config = dict(
    d_mlp=1344,
    vocab_size=16384,
    rope_fraction=1.0,
    qk_norm=True,
    attn_scale=0.125,
    warmup_steps=66,
    decay_shape='linear',
    seq_len=1024,
)
Each number is 50 + 10 x the weight over the matrix's rms, rounded and kept within 0 to 99. Layers, rows and columns count from 0.

# layer 3 MLP up, 1344x512, rms 0.107, rows 449-457, columns 0-127
45 26 43 50 50 35 37 58 60 59 65 60 60 76 38 50 48 47 61 41 35 33 57 50 60 68 52 62 43 55 61 54 57 37 51 39 34 63 54 41 46 60 57 65 47 50 49 48 51 29 61 56 46 53 66 41 60 50 55 58 38 59 53 65 41 77 57 40 58 54 58 28 63 65 54 57 47 69 42 60 31 34 73 58 44 35 31 48 43 40 50 58 53 43 40 36 38 61 58 59 50 57 42 38 53 48 47 46 55 40 67 64 72 46 61 59 33 44 42 55 45 38 50 44 38 38 60 49
53 36 56 43 70 36 60 68 62 57 39 48 65 43 51 66 56 36 55 36 49 68 69 50 51 62 60 47 41 54 25 73 40 47 28 58 52 56 57 55 42 36 40 48 33 40 56 48 43 39 49 51 73 50 53 52 53 56 55 30 61 70 62 46 32 43 55 55 67 56 31 41 57 56 45 61 60 59 37 30 65 48 52 45 68 40 55 48 43 59 67 64 32 54 45 52 67 52 37 44 43 58 46 31 47 80 50 45 62 38 29 41 49 46 29 36 42 73 21 57 55 35 62 52 40 64 53 64
55 47 18 48 41 53 41 40 60 37 50 52 57 62 55 43 57 50 36 50 56 51 54 51 72 76 77 46 38 63 58 45 57 61 61 40 53 60 62 57 54 46 42 57 63 65 52 48 51 39 53 54 43 38 63 38 53 34 39 59 40 67 45 30 46 37 37 53 53 54 38 47 50 47 65 44 44 43 48 51 55 57 50 51 45 61 55 49 59 61 49 44 50 77 26 53 38 51 40 64 44 56 65 45 65 35 47 40 63 56 68 50 53 62 62 52 46 47 47 63 50 42 71 46 49 42 29 52
62 55 42 46 58 28 38 50 60 30 46 55 40 71 57 60 68 60 56 63 49 48 49 54 53 55 51 63 56 58 58 50 44 46 58 52 58 59 51 68 50 47 66 54 46 40 67 44 65 55 62 55 58 46 45 57 48 67 57 66 64 39 35 83 46 54 43 67 36 56 52 36 57 56 38 46 53 38 39 58 49 46 54 59 47 56 45 59 32 42 70 44 59 50 59 51 57 67 66 52 52 57 38 73 34 62 37 66 38 56 46 41 62 36 49 46 59 47 63 38 31 47 69 65 54 57 49 53
52 50 43 47 49 55 40 48 59 53 41 48 70 30 49 55 69 53 52 56 52 61 52 40 47 49 65 59 63 37 48 52 70 56 55 49 41 41 65 36 46 64 55 58 60 36 54 47 49 36 63 44 39 53 33 43 60 39 42 51 47 61 48 57 41 31 68 37 41 40 69 43 36 62 64 42 56 52 64 74 44 52 46 59 32 38 49 47 41 60 43 36 37 53 58 37 34 47 46 60 68 53 38 55 52 62 44 63 35 52 41 39 46 51 55 42 68 51 52 53 55 62 52 38 63 44 25 48
31 45 74 41 45 56 46 49 42 50 68 21 43 38 24 43 40 55 54 56 49 55 54 38 80 68 58 43 38 21 70 52 54 27 46 46 47 27 45 54 44 23 71 45 44 49 55 36 63 57 45 58 46 64 44 62 63 56 43 55 27 59 38 53 55 45 64 43 42 45 59 43 35 48 45 51 56 59 60 46 38 59 52 54 37 55 61 59 47 50 41 59 66 29 42 65 47 51 69 61 66 57 62 70 63 52 45 43 43 29 51 67 52 44 40 49 39 37 48 53 55 36 57 68 53 49 57 61
41 66 49 32 43 72 58 31 43 59 56 52 64 38 45 61 48 47 53 49 60 52 54 53 52 46 57 67 42 41 57 54 58 49 51 49 56 37 49 45 50 33 50 52 64 56 65 61 61 45 54 47 48 62 63 42 50 65 43 48 59 51 33 66 56 59 39 43 57 54 40 41 46 46 29 33 44 65 37 48 55 53 47 40 60 59 66 35 38 60 45 40 37 44 64 52 57 45 51 40 61 46 45 40 58 60 58 41 44 68 57 51 56 52 40 45 54 61 48 53 47 33 58 52 54 47 48 63
62 34 62 43 54 45 43 54 56 47 68 58 49 49 47 65 54 50 53 53 45 54 47 45 41 41 66 46 66 58 58 48 57 39 49 48 38 57 48 32 70 30 51 49 43 71 48 37 54 51 52 26 40 54 54 57 41 57 71 44 67 63 41 55 54 48 52 55 46 47 42 58 55 26 64 29 35 56 57 57 54 73 51 46 46 48 47 44 65 39 29 41 54 56 55 48 30 33 67 55 69 64 50 37 28 42 41 56 49 50 69 56 43 36 41 55 46 60 52 40 45 54 53 56 63 59 61 46
51 55 60 56 67 46 66 71 50 55 49 40 44 53 50 56 44 43 46 41 59 54 61 61 63 53 66 37 37 40 46 52 57 43 42 60 48 37 36 59 29 39 69 38 37 53 49 62 34 62 34 53 58 39 50 48 51 52 43 41 65 56 40 51 43 43 35 44 62 38 44 58 44 48 60 48 50 37 50 38 40 59 57 47 49 60 46 58 42 55 45 52 47 53 47 70 38 73 46 43 44 56 50 47 58 55 63 34 47 59 55 28 36 49 38 57 43 43 58 57 32 66 47 67 59 58 41 61
# layer 3 MLP down (transposed), 1344x512, rms 0.147, rows 449-457, columns 0-127
51 59 51 58 59 61 59 55 47 27 39 40 52 42 50 54 60 42 47 54 60 46 54 52 54 44 46 43 49 47 50 60 58 58 52 63 53 44 29 64 29 40 52 54 46 58 47 44 43 65 43 38 43 42 39 50 47 60 51 35 47 52 40 46 56 34 45 57 41 35 63 53 44 38 43 55 60 29 52 55 51 50 44 33 55 81 46 50 59 57 50 48 45 55 43 44 60 49 50 34 66 35 44 63 36 52 48 59 39 58 33 42 37 53 38 41 68 57 46 51 53 48 36 39 39 53 38 48
44 63 41 66 38 52 52 52 39 46 45 52 43 44 44 53 59 39 36 43 56 77 55 41 49 57 69 54 52 52 42 45 66 53 52 41 45 53 53 76 41 64 43 56 68 46 35 58 46 42 49 46 62 57 50 49 46 46 52 48 65 46 54 48 56 62 45 47 65 53 39 43 42 48 57 52 52 53 63 72 47 56 45 65 46 44 30 54 53 47 42 53 48 46 55 36 42 48 66 50 39 57 49 54 48 56 44 49 47 32 37 56 54 41 42 42 47 41 47 55 36 39 45 41 50 42 41 44
36 44 52 48 58 42 69 51 30 49 57 61 59 61 54 67 47 31 54 51 49 76 55 57 51 42 53 44 69 54 42 49 51 34 44 50 52 62 41 43 55 35 55 50 51 53 64 46 50 51 36 56 48 75 54 46 61 43 59 58 57 39 61 64 49 53 49 51 53 44 48 44 52 53 52 58 39 56 41 53 52 47 71 56 70 30 63 51 48 54 55 64 57 38 52 47 50 32 56 50 57 56 40 37 40 59 56 27 38 45 58 52 48 34 68 56 54 56 59 40 65 46 45 74 61 51 57 43
35 59 56 46 52 40 49 48 44 27 61 45 51 53 41 41 61 44 66 44 48 32 46 46 38 55 41 50 41 43 52 50 52 41 36 39 39 43 34 43 68 47 62 61 42 39 50 44 39 73 57 65 46 43 65 53 29 39 47 46 43 53 43 59 40 34 40 25 53 80 62 55 46 51 50 52 45 42 53 57 47 49 50 52 54 34 55 36 50 43 49 59 56 47 67 45 32 55 56 51 63 56 52 38 67 36 48 65 32 44 84 57 62 44 33 33 52 66 49 46 55 45 51 65 41 64 26 31
58 47 63 52 50 55 62 61 57 39 47 36 39 52 52 58 35 62 34 30 60 51 48 38 37 53 62 53 42 74 45 45 48 43 37 50 43 58 42 78 42 43 46 56 19 66 43 52 42 38 50 56 42 36 51 57 44 54 55 43 42 35 61 46 41 58 43 64 56 60 29 49 36 57 44 50 56 54 46 44 52 53 44 57 52 68 70 44 64 44 41 46 61 56 62 51 58 52 55 48 43 58 76 37 44 50 45 41 31 45 47 49 45 55 44 58 34 45 68 46 55 59 44 54 50 41 64 62
58 40 51 42 38 51 50 48 47 45 57 50 60 43 44 79 52 51 67 46 45 54 43 46 64 61 60 64 43 34 42 36 48 50 49 58 58 55 54 28 52 50 50 67 61 57 55 54 65 54 44 50 44 29 58 42 47 67 40 49 43 63 56 30 58 48 50 53 34 57 74 30 54 44 68 57 36 58 39 43 49 32 57 56 55 51 58 48 56 64 52 36 70 49 47 62 64 52 36 66 37 57 67 44 71 38 65 54 63 56 49 38 49 57 50 52 41 30 64 51 59 45 41 41 46 48 44 44
51 43 46 43 61 47 45 35 47 50 48 69 43 57 45 54 42 62 41 43 38 56 49 47 61 51 42 45 68 26 55 34 41 70 41 52 47 58 52 53 32 60 68 35 57 50 58 57 58 59 65 51 55 40 72 49 71 39 54 47 50 62 24 40 68 47 49 51 57 36 51 50 40 40 22 58 52 62 56 46 64 39 52 40 32 52 35 49 61 39 46 69 53 51 38 60 45 46 49 48 62 49 45 45 54 46 51 51 50 51 48 59 57 34 46 54 65 49 26 57 59 55 44 33 37 53 59 61
45 52 47 60 45 50 48 62 29 56 54 67 64 50 55 62 57 67 51 59 56 64 55 40 60 60 79 45 48 45 59 56 55 35 69 43 58 41 67 43 48 43 48 69 44 44 49 59 42 60 56 26 52 56 56 55 56 46 32 55 57 59 48 61 50 51 41 47 67 46 39 46 34 56 51 44 46 38 44 68 43 48 50 50 35 34 70 60 50 57 44 40 40 66 60 39 65 48 60 36 43 55 45 63 39 64 35 45 43 59 55 52 42 35 40 59 56 56 58 57 52 69 43 66 45 45 73 62
32 37 51 45 48 43 40 40 47 64 64 39 50 64 61 67 51 34 47 61 56 51 45 48 40 64 57 50 55 65 52 61 53 36 42 63 54 62 50 44 50 57 44 31 38 53 51 41 57 38 39 69 53 45 63 53 45 47 52 55 53 62 57 61 54 49 41 48 68 46 61 49 62 41 58 64 38 62 55 53 66 58 60 33 53 38 56 67 65 79 50 27 41 46 39 60 48 52 49 67 47 56 51 57 56 48 50 42 49 64 40 44 58 47 65 40 47 57 67 45 43 53 53 58 35 57 43 70
# layer 3 MLP gate, 1344x512, rms 0.107, rows 450-457, columns 0-127
53 53 62 61 71 37 43 70 53 53 53 55 58 46 54 56 58 29 55 35 57 67 66 53 59 59 56 47 42 55 42 65 39 36 41 54 52 61 47 33 53 38 40 36 36 47 47 51 56 56 50 34 60 34 38 55 33 59 48 24 58 63 71 35 54 49 57 53 71 58 32 40 41 51 39 58 50 50 51 24 64 54 48 55 50 41 44 32 35 64 45 50 43 52 52 50 62 54 46 35 51 48 34 30 48 77 58 46 57 42 38 48 46 64 42 54 37 50 30 53 61 47 47 47 44 58 35 56
43 43 38 61 47 59 53 61 58 53 59 33 50 50 70 53 62 47 53 54 54 57 56 79 55 64 80 54 54 44 74 38 42 61 38 45 56 50 57 53 50 32 44 47 63 65 30 51 49 46 52 44 42 36 39 41 52 43 37 66 28 53 45 47 28 58 45 56 54 57 54 49 50 47 60 65 45 50 52 50 60 48 43 47 57 43 61 48 53 53 59 49 41 56 30 42 53 62 50 65 49 54 47 50 52 48 33 57 48 74 46 39 67 70 51 34 64 47 64 40 43 52 60 60 50 56 56 53
45 46 62 26 56 37 46 78 42 44 50 47 45 44 36 53 50 61 54 69 65 45 50 41 39 62 49 61 54 43 45 50 40 42 18 47 39 62 67 63 54 34 47 57 48 47 52 53 54 53 51 44 49 43 37 54 41 64 62 38 53 47 47 53 49 40 47 42 57 53 64 52 58 55 42 57 49 47 56 56 41 53 46 38 50 49 50 36 54 57 57 64 43 51 71 29 49 50 72 56 57 55 43 57 59 42 43 44 47 40 40 38 53 44 31 43 52 54 48 46 47 46 31 53 59 66 40 44
42 45 45 48 36 51 46 69 51 45 60 56 46 51 57 40 55 50 46 43 47 40 36 32 63 50 46 46 47 64 57 70 48 41 44 57 46 61 47 61 58 45 55 47 37 53 49 54 40 64 34 52 38 59 40 40 45 52 53 40 47 54 47 60 27 48 45 49 54 54 34 54 56 38 34 40 61 52 56 30 53 42 58 60 66 55 60 56 52 35 64 51 60 56 41 53 65 38 50 51 54 39 67 41 56 54 60 45 52 55 54 56 49 40 44 59 50 42 66 60 48 59 20 52 25 40 61 51
67 54 38 37 54 55 56 52 72 57 47 60 64 68 43 48 59 39 58 40 56 48 49 55 29 38 52 47 66 57 47 43 66 46 42 58 70 74 60 40 65 75 47 41 68 56 35 62 28 60 32 31 51 57 66 63 44 55 33 39 52 52 40 42 60 52 48 48 65 52 61 36 79 52 59 46 45 41 62 54 62 48 59 32 66 58 64 38 38 44 54 31 42 73 60 34 66 42 56 29 46 50 49 25 36 54 51 51 71 56 58 49 50 55 64 53 62 69 46 47 53 55 59 31 38 58 61 43
43 35 61 47 39 47 50 67 45 50 51 66 43 44 32 43 60 59 41 57 60 48 25 47 57 39 46 42 51 45 43 53 45 43 40 45 55 52 30 64 59 58 58 51 47 48 45 40 41 36 46 48 38 62 61 30 52 58 23 50 29 45 61 64 42 53 45 43 39 49 44 54 41 59 46 66 54 28 61 59 42 54 59 57 41 30 43 59 52 65 57 60 57 46 52 50 46 50 51 52 69 45 62 45 28 47 57 67 50 39 34 47 44 45 58 43 46 49 48 49 59 55 46 40 43 48 54 34
63 44 58 57 55 63 37 44 68 53 59 43 48 32 75 36 53 59 41 39 44 42 63 47 51 43 57 53 45 51 71 62 49 55 43 42 42 42 46 39 73 55 43 51 51 65 48 60 60 63 66 45 50 51 65 58 57 50 57 58 59 57 46 48 53 43 49 63 48 66 47 49 49 60 53 35 29 62 43 57 58 49 40 42 65 53 52 45 55 44 43 52 33 67 43 64 42 37 52 44 69 60 46 53 45 50 44 49 61 45 55 67 54 54 50 55 49 39 45 35 54 40 47 51 59 42 46 49
59 33 67 42 71 62 48 52 56 51 51 57 54 38 41 56 57 55 53 49 50 54 47 54 39 61 43 56 45 45 34 53 70 57 33 29 40 51 43 61 54 42 57 52 39 48 56 49 52 45 56 47 49 49 52 62 69 52 45 49 54 56 36 57 46 59 54 44 29 41 57 48 43 45 62 38 62 53 42 59 52 60 52 47 54 46 47 49 57 46 59 58 61 71 36 49 37 53 57 56 45 67 56 54 32 44 62 54 30 50 54 48 76 52 48 52 60 53 48 47 77 51 66 51 41 57 56 40